config = dict(
    num_key_value_heads=1,
    norm_eps=1e-05,
    warmup_steps=566,
    decay_shape='linear',
)
Each number is 128 + 32 x the weight over its row's rms, rounded and kept within 0 to 255. Layers, rows and columns count from 0. Numbers have three digits each. The size before them is the row's rms in percent of the matrix's.

# down: layer 11 MLP down (transposed), 1152x576, rms 0.0422, rows 699-758, columns 288-359
# gate: layer 11 MLP gate, 1152x576, rms 0.0444, rows 700-759, columns 288-359
# up: layer 11 MLP up, 1152x576, rms 0.0446, rows 700-759, columns 288-359
down699 100:130133122151068141060175131083169127147119109149157108161104151138124175088122096155182184101135129148142117119094156179067117130129116125081135121054080117123152142173118187155113109084144103107109147074152157159116
gate700 097:170137099212175134191135178137090153094149138100141122074176075201090161128114155080163171155116114094126055140110115177143115113184139072159147168153173063171105175115156158102111167121105108161118170143187108098173
up700 104:063149163116064114130121136135067060167105129100125093120092171077128063130105140105109123132143108152139161088112163146083201143136123112176170176128138072110145144156107158161103096125197164147148128150086112168117
down700 101:168182088124150134097166133160106165135144117152176123110099099111145113166116183175107178160136126139176086104126169155163151168139176123162181121131135082095062125116138142103124091143150138135185077152162164129160
gate701 103:128165154131133171156162121197127144184212144125105149085128129088127125145037097151099164151109108153186094158066106139090084149087083069118172144110065086100132089081141107163058068094127131150212188094139102155118
up701 102:143112190158113035118067112152178136122121094116138105155125156056119133183168039158122148175141150105084140152128146109113192156127144140160096131136125127117096075140192154185147114175144214057117155140155143135161
down701 102:139116049062082139172127106179107123100147149150123092147105171137157118137089061061107118175144166094109127117119188129147125111180101178106131142122149145114117125111183141210109181118130112115107133092138168071143
gate702 100:092137131089076124143116095127075121177146140095125065095108135070136119095103086071093150104126134125140118103176124099146094151147174195137147149142156129130140114151115090125148169115135149151112128136174179152097
up702 098:140098139151119120108113103128167097084157099080160093154145118106137167137145071106127097106162128159069136062111079075124163082135170130148122130093207105092113138107101101083153097166147116130097164160121090158173
down702 098:160130061084163105119132055068145128095105136149184164115116127172119102120132045091127143101179169078152143160154091129121105108077089152216109164094127119074107122125109147100112107102132119068094102164141184158152
gate703 095:174149060121094107150136095128149097141078093134156165093083082096146129155089133142121183118101119052102131115111176149144166148102150137096207092126152074086165186122211130162155092157136111170118147153166092153146
up703 101:176105176133152121132170124104175163160117102113121153164121092143125118125144120147140114077154140131108141116153150136103065138119095167086100133134161112064121103117080119068158162199074121119123125173145120149115
down703 097:095159147100117126074144141167114180081167141203115128085141155126172121107176156109072076172108112121109145118103086116137132136080110100199100146186150127152105095154066180140136118106085147165115117097142147061140
gate704 094:119205122058129143145129160130078063133111118065181115096113123149079149146173116145130142128106142142158136115077142118041143139153108124095145142163109174121141103127111103084100208170119137151110145143084138181091
up704 095:176134128057127126077159095147127143118108135144144090148137097110126105125142089134085148185080121101171173127172134115086166129120112108187165154140067137151098062138207176061131150131078142156099097138142161134101
down704 096:096127156086146108154138168100053148123125140129121168113122079143134192104128136149142114138138080122140142111123120123164167125198182197144108135115167107106116082138068106155105156129088098091146114127131149125068
gate705 102:158151157149101088122150151126128121099136129124051073126114128104102150180124111133096190156087119144044129154116124126114128120134175157140172134143118109152125163181079156102138155135120129165134115198144074075103
up705 104:091159099135076105136094136156121185081164123115122107119096126085159149182188191064116158069118108068094134108155068091161160069136134135104159150156056184098155148138069122136153140137104116113117152105140188074147
down705 106:136129169113120133135128096169188128119157126106130082142105163107130107145050156139068132105182135073138114092122081131177119099165148174144107135179139136078096088210123091153098066088168142170112097142121113052144
gate706 105:131176155086129101154144113121095135130137177182118095118105104101152111050170165177046182143160163079094168173134127123110057100115117149112158110102161114151159106188096180163117139069212155110053100136143176148120
up706 101:093153151086140142179100198148168078177088113160148085121100180139057165120093136167162147003132128109137152102125048086129157126122154160188062128124140093191079124161075122157162124082156104188147160184108140138111
down706 103:081125177068083135174186122105107092086109137131179153127173131198118125066088141147133121099061097141126103165124138090151159118146136142111157201165155139211111080085073094168140112092135097151126098140101101171073
gate707 096:109077141117110099102105180110132129188094135200097150203171115146082101138161136102143118154171058114102163146069103153140114151175142099118141139064154123179160075144150159162087139157122123168120161082130147110172
up707 104:158130066100125176137077098115108137117156201119154157085139179173147140087077134174151157102128141165142079093146112144185161186112096128096120122140106176112111131135145080078103103139168162116163085155183069118046
down707 102:145178079142178156138111119086056090155096198104161146141155109155120097157161092170160136147100133122162126150120148102122119165134101122107134148162116068127123093143143179102118122137233188082135113126138151136109
gate708 105:136137111156138144152122140064147116155082148201117084074136138148144080096082101133106156158113161111155129160074098077103155148180095076164117106146142059162080115145101083172099137096100144064123137139129132104123
up708 101:207130186077147169096161114160087133129079116134168163128162113127148124123071147103117118149125154146091113153107172139166146146128123085150134176131153131142108131097152182157148150164109149133105154076095117112138
down708 103:177085136088119118175114151173198158137116132127198148152132105127153138107147127157107079136178123163145111117178122121107120122073107147148069166121092114097174132073155103130153141103153189110115168087173142111107
gate709 100:145128150123133116157148156167048098195085126167150105154121140088122151165135104154085106151194082164142119107133128163131113127106108163134097121140125081129158156099063176115138106154151146142154161139130067121105
up709 102:089088130080082144100121141100160147135100126124137072122167141143134096193144073141125169160095130138116157169096174137171104170134107089079082108156152111096194113174103125051097135133141092154101121150100076202113
down709 102:142064131099157085131143169120159125167105041128168089167097141109107193109100123095149080091160108104129060175128134137170120150126107129104158145148135204099117161091086192118136150128166138135129132089108161125174
gate710 105:136139037090167128127179157044119119115157133157136135160124118110124119055099121102171154084111097126126125125116146133196180170184105098133183129155149077158193162098104160128199104150120102124145146114079095139092
up710 105:129180124125139135187172159070141148143102131116147126128112110092110075093070196162154119182072143131191064186121147123148176120127165137126164118182148133113105128152130142166103117115158099113111101109115176159171
down710 103:155123138136115123115089098105189085133137145051135085149141122128165090117072122107084121084137129113140130106130101113096161140075191159165154112153161115155115111128156134105129130130131099132142168055115102195124
gate711 097:135160121083157073215128098151092085165172066090110128162120148082037114116080171121155158112157102120097126138114105115103130146173138119156060125103071188104134115067172162121114119106170150135079147120118096120159
up711 103:103127133115127186137097151141122124183139143146152073108130077184129189105128138109065090097139131114169100179115100057171118155137142108178149138099158165142112113118170144152111168151142110167172127123169100087135
down711 104:075192184092134131141110149094100145151125155083104064133116131099099105097079113136145069172057167124098166158070167172120170116140108172103146097103093160146170111071145117200131125072177154073159069177106123132144
gate712 105:128113145174126106108058120082141107168123137131203072095129139149113139133104091105118177105136092119087109126117163145131221102146132118122129131126163132136181137081131175082113093128112156098107147145136212126125
up712 105:119142173138062150133142150163106084148126153160130142157125110072082125127138172136075127162096148102111126138121112086133155159078175107152132094068120111186125142139132118108142140104108106155101170108113119093137
down712 106:114189157109095148150109130127054100125106173127106190111147161096127142141105089082133098138130138129087127135105105112091116129130106139148157112148184193109126124159158118140092107121130121143131163146119130123128
gate713 100:184110167133122105164166145085227132134099137186168088153113073112126072140142081142093176123098106148104158172102093174104132139118119135128115129121140167163145139140134085160105113064143072148102192111119116080117
up713 100:148120084145119109138119094145112126162167153109149120148103084107189101162151136079144107135158113077134145149115076107165087135117095134158079138146109181189089070099126097092143131138153108059156129113133135060156
down713 100:124120135128131091131118138131175109135147155113042171099126163107137120034138093129126112066193165170146145104110177145150106077121147117104097161142153221093106102138134117183119137144188115099153099167116145166140
gate714 099:119152104130108163179074128150064094148156200093130100165199112090119144131107107125156159099157158094191136110138031140185166142136159142109150092136197125110076138171134133125131129102176121203148188105140112112112
up714 099:091153160174084114122180120130158145123119125145135171088141070105072131122120065080111110158078101139095139103083101108144117134122132132081155145080119128152113118117108091103063187151156143104141132132165083113147
down714 102:048165114088075137077093106109095142169106104125146162167152153115129138114075105133100096109136112108157169116140205160100095104075192187115082101119087170143161070121110125135124115084159115133163093108123119119091
gate715 093:156123130141144122147151120178138131146127120087160087126112080110163154117165110139116155172142148102175166109098155075181200158146148137141132151105113151148151137089152175148073136204202162129153120158152125141170
up715 090:161128131117077127163140146182068136144142126140146153142115133130102133149120153174118202112122152153138147067146040109087191221162079162105120107126108085140116158110135157086102152150130179101134180102214101140116
down715 091:083140114119123146146126103188144144082135140160141144138128074117177175106087115072158062132077103109177116116094170133112152106116098155159129166197162160127107114083184167130116145113207161096115110109078154087158
gate716 097:144133145136158146197141081072148153126187121156134150111116097123141102091128128115124174085112171088108129073145110093097166076092077157154132170133110094169086086135194155112147107145107125108129131152172136053204
up716 099:158140171144157137070117113139159128099184117118123145148148155138135151075138052063079082166182100114092107124116138117111105195063159115162117170187158133125124153113133172155162110134138152124082128098113168073040
down716 101:158105105107108157110127088140161128137146082107145128125128132124116125187182163134166165126168156069069137096138145162115120167136169139126133123114120158066115161119152079183129120117103079178097193082130156129151
gate717 095:096118096107106154187116159138118141168161124092114133124090113202092179161126149072124136129108060132167056152085177134169089103131147110124161122089093091122170154082155160096179113135120125139170088144090056138158
up717 092:100111130099093127071189149104130144129104083108129158129094099088127169100138122168137104093097148120150147113154089162057103111114103126180222082136096109125152177111135147146077126115120131102123098151138131096064
down717 095:133163134174100092151099095131059096174149183106118122055081213121173119165075110105090122139134122113111115115125130098148135178092144119127088155119137138062166099157080144139139152124116097150103113136100082116080
gate718 103:138145063127172126083096121120167125134125123127097198094147099154145155115080162114136119107164103122093058162145116166162108190074086099167172168115121179164151144133127109127110120127173160148171133082120137117101
up718 099:126162149112157191146145101132141153154103102147149109137140088116087198133146106099109159169072096090154127099126199124113078129125126069134076113169154202173078156148109164128135133145145082100151167139068163145130
down718 092:141143092122122126093128111171125136124103123127093137165071141106154112107100116145101055091181131163106101121139096161159126099131118126163101188117131148137126140049134142118127119134125104143099091161107092070128
gate719 102:109125136134102112121127161152048093171141078177120103150124048090088117141174088112156094176158130080111109143077125146106065145120132081136095125161073095152105127138109065165180143111157149102105152101114129185191
up719 100:182161115189090094101156136097172121109106168145074109119118186121136164105124153157115107157092063127126110133159134179111130068049116128162175114147144129049082123035170121115179151197118143107118146093128099062122
down719 101:120146119112146086128114166128064102171160109133143141117162094132127140094155139117118139065130137127155094108122149127162068104081173129109141087090158162105079211115164126145179118116182167142102124119139074136132
gate720 102:137225142118136119112130159146103135176134104137176100098142112115168105117111097076120094119167137168135098069083158161145142038096187108134156104149135133129214156114126135144175162109102103144118142093149114136091
up720 103:148084166165159121101178117141178132121152157160134128111106132112146114198108138147169103085127129096104156118076110078110069138149136158053124136123147098142100134181124115132082175115151084116155143110146141139126
down720 100:105144107146138118142129109075090170098109072122119112149132104201130130165116153102084103094126115156153162106065119170146109169123142097112085118166128124074163095151179166135137170165096102145116102139103077168136
gate721 102:123185115101128047136088122112131084184217159190091158126160146129153136093129146139134074099183173148094113166143126157154124134149130106140137111191114188152063118090139075135091137172149129090102168188142123179068
up721 102:093148115103162085180123164124134128108131122112154123137127132063176202098113100135192107130166107167123113156141173121160154099096147166079076103161147135130132168122127165175139104095065073144102156162093155131124
down721 101:139098168121114160103155126087122171104116137117167111135104120151085123089116119148092129073150108134119139122156087137077095216087144144168109115070072136062162118150152119139123166130159112122135105123075112153192
gate722 099:112086102122124172120135132178124115123099132099136154152118114115183124108120184068178163194061083098091102170109097132161196114109158167065179112170093102130087144101149095171122162111126176114135112087112181121131
up722 094:143065071099055108113130137045142086144180163107135123150135158099078113169139169085142114118069136166113206081111113114135160080091158154165116134114106136109171132159091095108084115112197121128089123145179077206111
down722 098:176091112125078184146142122188097106186096137122130119185127114149128104143089116073164136064147101168131123156100135151123118125134202050186157159096099073132149135147109125109115132112167124105091140158094122187131
gate723 097:180130161111166094154146171146117130121138130124138130121129132095175154143106149090145130108157165154132118143102163078188091155139124105140124114138141102090117153207127127015178160112105091152128149103149189160135
up723 102:088193108125137095181139147152188147192120124132131201145143110126149138148146142158129110169116083139186094130122119108189121132131123189114145107149155086127131185141108161128103119074184103158145115177037098132171
down723 101:153116163094134140095147114098152170141124121137115154111114124130163169083145107099150153143174208150086135150119105175143169123152172092112189172130138141094140136133115154152108155128169094160109108122119161129123
gate724 100:165160088160167131124158161137116086092068073092122224134109059103131116102114100138102154168099100116103143073089152114118103103119076156132133123121121095116128098201098137142047068145144176107139132099157163179110
up724 101:137087195047141082183187107122150154130163072145101138053086057104169129118178121094170163160197113111141118109129108065214093163209070104136111144096142165141097076144111143160122108136111145120142112077135170064216
down724 099:159102113121120113155137144218124121119116143157101160162152119136147102164152135104131128138119128088064183131173166157156070118079126151124168132075153126106123125148135045232130042138113128158140102158099029065136
gate725 104:080117135143117112142123130127130143138126160145190183205118122170104104053123118152114133139170116123157033160155159171149120060185138092099082082128178074173136098117115155140130150138125115161073108138086104140142
up725 101:122118143095114073148132127130123123139110090128143099108124113132115175101135150152130108089186122177141093135124109168138113087129139169119120104130082156074002100113113067178093123114178116118080157134148152039078
down725 100:138053149129188118185119101084077143101149139151097111097114159109120119134164120163147067136120131088111163172136100079050146091137130083117143152125149140200130138129058158111180195116145177139159096165163099173165
gate726 098:072146099099083099154051129172151133121090124107107173155126169087059162089105161159129119146093138125148108138087098122112062116116138141119115080085146132130122133156115115110054117116134119081137061127100112077139
up726 103:133119140173152095130160132115108107157081110171117123094145171180152131101124117121186097073110085134174121122159117078091076141143150146176113124158125101125090131091149093125133109084098124129088088166170167139102
down726 104:179126109082111119129186115153140094158155131153165136140146110154138134202138186080141070158148103130123120116150086164110097115129105146071153156130128179097125128161151111164113140127067115118112110122127174177114
gate727 097:187093177094148043124117109148167126135152161162107148100068136121141165179062139097142157132170078201107144122108075136081119108133109127107141108146153115176097142090166116094128103132106126086158133161128140133122
up727 097:124134115135097122152108158157168116140127161126165156127085130132110168138147144179154073087132134163141149102147117106117116141106108112138117090160116077097166198122180111087105145148158116098087186171130107121163
down727 098:113172101108135102091191104130058137145146145095125152143131159127123120147159138115186143180123128183119128124117143130148119144075071095152125128140148160093089134118135176164123096158144179119076153130071159110192
gate728 096:141173105130155129110177171155117095125134138160145129167053164129165149107126149086148127074154088109107168136172129097128105066119162132110157079120104112116153135109157132166124153187157118133148172107103133027119
up728 102:095100104088123047158071141132156132130139211103117124181158129192194119061159103094126156136113119161121135058173080107075095098139111120135140057180078140132095154099151153187134132179089134170173138162141112137117
down728 102:135129104185103089128145077098156093158114072122103106150115109115138165076116159130160146134131159145147138085083123153141182127152163140153131098112136130134121141149179156081118144066146142166144126123195175201147
gate729 106:140106155093100133137115140152061142111172091066126073130103107157081172106140126052116160097107110124041168094084111116115171078110035139113147106160089148163076111161157125104134176144113101119159111073082152119137
up729 104:136177129113125134195081125147090092075168150112111165117118157106114145183133125096157098148145175111109105112154142118167135055126115127131181094107175201086106125127135136101145173043156191125123176081067151159120
down729 105:076143103123088198116126114199082110167118126145115099170127134157149140123123139099118117205137151130160119083168109126158114127181112112150148097110112186147135142087117191115079191105166097133108153136149121165170
gate730 104:156150140144158158116160143121119109075097156112159115125144153133134087133100156154174113149095143113125204154109077128097063153126087115161169144154114074097191107133130088132112094131157136158102142178154149050101
up730 099:051129137109128147096176111111127100147120170117101109185127111051149129172121133165037119079102048162099176098174137120134121140126154161052130088091105110093124121132131071153121188155097124114144092172122124134090
down730 106:160108162098167126060153122142115185141110100162105151113120097128149126123146160135104144189106113083100131217148125131156152148128090140146142127166151104129144123056163154072134126125070119135146084111050189126082
gate731 100:118164122112195119139042151180055163159106153102160092110137132051092168127101179119181085122177083102170092132151113122093099150133099156114152139146094073123189140165149107100095158112188074137174121141174138086120
up731 098:126142164109099085193144102156139106105110126082153105029093113135137136133117167145202115122156101118118169144120126124124053131083051112113129095120176090109091159150113131156136075086083151072111133114067160128134
down731 093:102166109093064156128222091140128109158115156131152127153108142132110099142059199096150140138127093099144139121137100117098149107122079141123093165112120110128074123150062086114122119102077127117102180159102161154145
gate732 099:115118131143116127124105120046168167132130139096099122152150173087091154116126129107084134137130154144146156160106144097088186086161103111048115118106092075185147120203094086086136103142080152103101083103145194144144
up732 101:184155144131110070136095101112193176112246119151158132169097101190119038126126124143085128095168137097119169137158135157095150113113108104126161139137167099124122123131109150131095093142177193080110144148128120088158
down732 101:183106155184082141093106152091156137108121111108123205099112104070166114191110097144178111168188106103125142159164131153113160109128125132113144112163175083134123109127129128090193152136140142141120094131116102119121
gate733 100:090144173108089123140119178107129135125123135116167085166131054191133129114136160135100168095131096112183136142111078117133110090112090175151134153119122073176143127163130129113153110104116133129161094107112109134138
up733 101:156188156112068116212186085147164138109103101187106159115149115135132089098157217074172183055172093159106128130201137146100087124053096134139125162098151109135149072144117098157173084121111118142120138077148154123137
down733 098:119154115165109136116157103127128060142169028169168141160142042156138114111137140123097189067119107058107145194176125128118138120161129108139103074139166107167100167145174147070109152113117115132054110099201171098114
gate734 099:182173107169155156125143113095132081175111168122143139135134152185094114106163137116162129135085101115110125106155092122188155087120121159154209159108052069118154149154131123142114094107088109196117184146147131117132
up734 103:143073113162107116127102158137173133133125134164101170156138073119102069162131119113167077147098157102182119111096121134176153126136091140105184149176117086124087089193061144103102100098111108151144119094141203045137
down734 104:108112111090161156091116139132086106130132087139115056112160139122083176059136111110118176151091146149075115117163115116179078081141156056186151111094110066162175134107137143156109125190123114156132147121197077114179
gate735 106:151123094128126003100095176143121141150118064151152101120167146086129155098089128112155085108161149122142137144146139133120100124078101112130128093098143143114104092130115171131120108098148073126138101088096177172186
up735 103:145092194121154094167140189166140118121154076183176140117141107139109154138157076126070118125169124124151173161169150169124144171105119111176158094215171149138177187175157190120168167146131143120088121154173169168145
down735 102:132119104089055065108171126139096157081203183127126173135111112140092146097167090133106154094092189152132144138127144151102144136132116146129136126143115150131178135110155121105177168088148156172106045186101161141090
gate736 100:163154131131109224122139161106100098102125073130162097135171165174145061120151081086108087106098121109131102105169160149182187180135099114148145088134185105148155144100129115089151103157102168090134170155209078137095
up736 100:128094121147158185122097050088158099138140149120112147072206102173115143091107175113165145091142100108146092082202086191180090137130161118094157114119103094100101194066192104167155159074104154104114151114150182119078
down736 100:049133043113143115134097171144161220114124123131078129092114136103151102134125133130110102150154133153159117065092154159194086143137185147102119142162144070121129077083187139161136136146079162095063097159103129130117
gate737 101:157199152136076143164122132122111133125216138141171148109164111114148200134113154107124061202139112182131091077166104167194124102111173162132136160143178127146174110087149101177138135211106106155131184134140172069116
up737 098:128145111092120139186185092109143204175132212116100098147077125121175158177145106176125153110114100126146131099086131111183150092073150182129152153105118115092151125146117045105059159116124149191111120158153126135143
down737 101:092146128113102080094144178111213164115138141126203118113169105162147156105094099089151138127134188082124128167133104145122090142095122173161156132116183116183146092145126093099192109104155119157163137168091141150138
gate738 101:055191162108121095054129185095122159153160099148153118171151128153089090144154157107128096111125177162184114162137082152169142128189164101106129095133121242156101113114202124072105153154160066217109181163182127109135
up738 102:131117169133080142094129119114129155195154120107160081125142115133150100147068147166135150120105150167138110140145104111094141106104085134164153084144157104162117192123136157110125071129123102116130136119058116184169
down738 103:124185101116166205143118043139137144118119184132132139173161169115110153161097150161153141094097147087078137138118127148113146088121144149136076175136170135087124115115168120163128064150144105125174166084103126098127
gate739 100:146201123157130092148107185121077082155191135133176176100139159107121162069140141064129093103123119155104128112136097122124187154160120161189107053097091138143170132140055146133124140140092189136127144045083153172114
up739 100:124124155132114147189116142152146150140068110115131096098147152158128172123143168089102180141147152157132176060169147093176088111131146158168160082128122124137116193152188214151139127152173185107093132103137062114192
down739 102:127023134096120099082146122124147152152190063151167128120105145062128183095100099120072109141125130162055139134105196113142140146113162135132074097102115083162125146085131109173154091149065110166117157186111133177127
gate740 115:144165134052154187125092126099093125161153163127173169114140080138114089116158131127114159091097128177154150125138148132088149145109093117166170123164171156161160102145126177097116106140138161170148118118154084154066
up740 114:166128138091174103138179164140117088156129133137159105135101165177126104171134125144082206162134129181169172105130162177100125135098106185135106125104143135131171115143181188118157105088143138013151142093120149122127
down740 112:120122166114135142167109133148088180137115098134135141162110121146140073126107127151141202169104166176144170094164107231059125095136123138116165179110166055101138178136149135128138092129103127088147100077088099123136
gate741 100:037144065109093144100097126164146125155133126100163076185161128046081093137111165077160083167115140104103122100105102090069123127195110130106097140136159101136142097189136140145129089089130170105114114177137136130127
up741 101:122138117131114090141135101167109178188120108133172170090104127156140118085151161170173149132118129094113170139192113174140119100147104157119125129119066179150169096147140139138140106111118141084133114095112170082101
down741 102:168139173188084076095127139145128116110113191214138161151131153118087148086068140151159138123118043142180153089122130125174140156151145104063198141118165099131101159118131090094116138081167127143085132130093154142121
gate742 097:154128121106126114138099174087106062158115079151134154133111140122091154139093094100094147153153139090111110143065122088178178209133097118106069123168143161168158175157076172099082086208127154136144138088093147104145
up742 100:094091198083114116140105126149185151124104109118124106093126141116090135097123150124138131098175071142178098128176117156119116123104192151125138096154150144091092133158186103174156131098108114148152096178157040180156
down742 100:170110111127098111124141124106109120111140068063158155181096105057131154101089107144184139132122162124143145150140114082138152139100136099110120134092178144124144046100125076122170131097154156116092125180123109157108
gate743 102:140174159181137135124101163138108108125065071078161138153102121109099140093072123085092048134126148109107082132079176170112059166125105049161150130131183132145120111153117106082109116123143117076129148076135212128123
up743 098:155098137123095053140108065129097146163128133144143091120109169118173109095185135081177114156157185105076169112095127065104083093144138146169145115128171120128006133091125120136131117128148067070121150158099122151097
down743 098:150126145128116162147102116154106115074138081164086067112137138106090183105154123087112029138191140122137103148157156203164053098124125125144091165138069101099135224161153092113181124089088135080128124156183137133158
gate744 108:153172103092100110110143172151062108137116129108158100119165174169100162119090104135095139148145150114169150148126099105131121160151057054104170144120119133113140144136160100079138120102137116152064132085165061070133
up744 104:169135130176111165127184074087167080126100132129141173162132149085094119152076135139109156118091146126100140134155169163165112111128227117139149070116063140150192097102186143117110182149137119119149117131123189139083
down744 100:150110136161161112117067125083173094113120170166139195143138131103119148139129082145141142103154078112108129078066129109174114151151103183134119107136127103133107070121158146111048146112126118131106130124122121135108
gate745 102:127105121139129147130104123112093177145177079130101117180096125143145117125135123136149162088113132105081092152104078105102151116177137095133161154172084108101123147142086186166131122110139128112112136134167149139147
up745 101:068085129159119094178135125181069103118124129073095095160122096063130115196174154163177105088130112119131141094136127097167147060137152129082113120146074129104123176165194149070134145083109106144101122153160132140150
down745 101:150139124125100082102122140111144160127121121146161150147148126108132102136132142191121125105136148141160095098151150131087092111113128138125150086126112128115151111144180140086093134173154116089162149126139147090144
gate746 094:157114079135140125066138152149114132196159117083155125107128143080154099112106093091057172113090132164112201126106133110103078110149106153161151113146096145094110105126139134160125103151162094134126165175209182161101
up746 092:177119144128141154097112137072115135133141155087151123162114080124046189161161161095156158154126091164130088123109150196126155130107155133133144125117124122156094152123085144128123134121133169114028156133146174192137
down746 095:143187085123153124160151140159103174171136107157129170093158127086164134140127172147071126159133143129158108064102146103172124131082126153165135189165157146104127085107121151089121068154102059145076076134148091079109
gate747 098:140073189112089138108150113123094097231127153146137145099144130102094133130055097173107107112079145151155134075076183116081082187205103081086130122151112101084113198085141084102158140078164120115133082081137174187157
up747 100:198143113182122132150179110146113185113146096149111167141133146050162079117078122201151133114110123085151072131155131137175097132125112130160094150122150142100127086159122132124104123136094148170173161114105138127180
down747 102:189100134086114103073121095083136114138095117200193112099097198117097144111135127094139095132115103131089162147067176122160077140092102144122101139095117113136063173153147079138124123117122169149120154098115151135177
gate748 101:155202105127125132124148151163126138110108135164174077175127106105104086091125148131091114135132123103048141110140121193163104097153125100173173114132188079158145116170117131182079143164109132134078163201130118152156
up748 103:126144135159141139078102151141144120129174090045140080164127139149100097145102120161125142119126165100107106109126117145115122071130141114110095147165108141170136107157127121105064114134108097142078122139159123146143
down748 104:189127162109145123143170158122108136146147101098127131095137187172097121136109087139168201114135132098134151095096157151112176155167097106158155121137117106167093134137185149201108072143149135123137111087100149163077
gate749 094:167141074060156181106069147137101110101117139184141160178055139128205138123122127098144146110111225133053119145187115104105092109096130137146132127190140153115119094103133154110019155149110081133104177143143144181121
up749 093:067138149107126217174074139098136102142109152127113164116139131083145145074098127140119109155123095154167137130145088104166106178161112084105113141128128056147176121129108098145060126130156129183174113132142055066166
down749 095:132163147156102082174153078112116097132162101129136170127118091107133134113145115126097117103168145124077093120088119194057163106080140117139134143115146142126156168153079154097132130144104126097080126157126137176022
gate750 102:097110095087136122135163150112114086128127083168143113103094119134154129114060115200120131076123051131085140071150094177107171137117167127091130097141104097065130076161143096164130088184093169128147074195104080106148
up750 097:078160186071082110106139124158115137135131160131134043082100110117141114152180162151122159116105158137136107098095144096138131152155122125101109085145133127183197169115126093122157119157136111118110124115153112143159
down750 097:152094147141106099099121136065136144135150108106145132177119139141206118144130123173120107103165087117210130144129159170118097158165133128159132162131139114159129132079155110121101124096063120174145106161093075127112
gate751 102:148123073067074115131143156187135106131090121094180170102100140090090108140134132062174117157116106150091122115164149194132138116159079125155167136075139123092145157124158104132115109114127165118135132127105128120142
up751 104:123123092154062111136165129153184136103084106110122117099043119166171105083150091143128152088142072137078174132169099137108119121055135187092054071102113107065122118193123103092140203124112128152190074165063126094154
down751 104:085099142173205119098135094099145155160097117087135112170158071166123128135178131186128213076180187155144084089104061133132168174122164140138158074146101122092200106132147198103104066133097134178117117142117127090092
gate752 105:111141071110117093071139116111137090110182151094148096129133155174121054169141104074095135134123096152104071138107127170114147164148083084118129162135087119191129132145125138124118090116147129174117094109168162177162
up752 110:165177067128161133153119102106106120122194116115155147095175170121161200163087126117138181115155156147093135128113166130117080146171170121109231147157124135191155145158128147145121127117084122151092142125150111111097
down752 108:179180123071137118142137132127154112170096123099186102109087153068113165099065116088097126155140129093103169152130136165191169087162151093137196163120081120147095134138159073080133180101179098071123137105124122214074
gate753 097:155152132072085169096141101134135175168214093160149083134105139070101156131164167090135151194179100155174109157148093084158155097141109141155157123120116105138102138064072151123092171134170139129069171126142074144168
up753 098:098107126134131133040166145090116121117089128060070130109071107137152151121099161069085101119105142165121149134186161088199075107151122122156177142073066171133122101121080141126106107102119093161106167120118100064105
down753 099:055106090111068125098183139142227146096122084137138130190110088164121135093095108127164183148188099117079110096174095118097108146141141102141144059125118181187106078150118098078130087097180154133105135054114106171134
gate754 095:153136168117101130113217133145109108118121152112126185141107133125127069058093086091122156101120089150083103092139131120116112132106123058108106121139137118164180123182163131148085128108123094135123156122116090132117
up754 095:136165103091131142159080084182150128118140114152175127135129061166137121112197136157105162079146089152139150165071136102150176157113088088062097114092115108139189115094138164158114131170156130136142127061121134152065
down754 097:143113143173159129154123196109111129133120112161114136104136129118088155118131105137070153152123125165148163117134105152085137165117077128123131111100083101130133128118155102077108091127125140127125118164132070168143
gate755 095:149140124065173118192092118082089167141115083148106160114157191118129122088096112097205142210113084138156163127090097153137159112151063071084147153126142100134110111115087136131125077200157165102087108141121095152072
up755 098:100134077090128091119128086107085146084125086120133149134101175141166153095130098148145130098088132086113142176142144094126139109124087142146094109102181124099137115117140103111143086182109097124042122139166081050135
down755 099:168153161112114147072157143113139210115109139185187107102109114059110180118128139166065136109106139132124123168115155176056115110073177116154165111097137120165147145165115133169122134118153103098101150138128134076120
gate756 092:100143098124097085129167132129118161150106103129188105203125080150155112141138093164124130109110124139141147128075180110126073111112162128144169181154107182167124123108140077176123136143122109096171144207137170167178
up756 091:114164138106140123088116149142163136131155175137195126063141133084144084159093119121098122099086175104159150067130113097123151132114121124059113115161048087098101110107117100154107109131144145143131093127100130088080
down756 094:116112090165135138120138148169150076080167174139119191113143163139115162166124119111146100097096061170113157157093147157134100145145123192130118115132221149112112082143141106109134099136122129155130131130152145126156
gate757 098:195145129175147138147130117131122119192077145144125157158131125074148097112089086176112132093108130127142128098153191138139130157126116150107233109143101164075166136186110124123147106075108108180118112154097167104107
up757 100:161119110130123090117054214123177096136153155085158177148090213093105101110188163088155078133124135133147155096159050184122114135151149138154125107138106195176140073114139105161095159130126167166162112102079163102096
down757 097:151111144150114156151118091104089107129113118102138066154096157144129151136159161112125140120126111110094118114136088144224113078116144165067161120139154155095085084108089135178138156145115150129138135138105155069081
gate758 091:150135135110169074133194106129158112152146148148103126090150125098127154107122161150094170145125158129150112091137109117085163128135096116151129140063076096116130198090172140103105076130107129111123108146138141085128
up758 090:129141134156082125122117101157134096094127083105134107140157092113090077067171065108146117115198117162103171188104110123083150086136130114119094088088059126134132111104124118124098155088124093101136129115128142122130
down758 093:112164114121159116134059133172089090180194171070061104174170126108136120127089185194124116106168118123125127163071113145147163143158118192148144094145150184119097153104153091112063073102116119121113119185175136145092
gate759 103:162179104124090094151061099072163146130092154129101105142184112140116163081112137162119124115089096133135142130139116172112088114163141143132173095158099125166122139196121199194153144111085076173126100137116116136110
up759 099:190104144161128121177144150084100116110141126112087101097133083090106174142167089136117122140121154096036134142126186123153115147140176187116099106100112110149121150084155122150094147149121157192144129089090078064159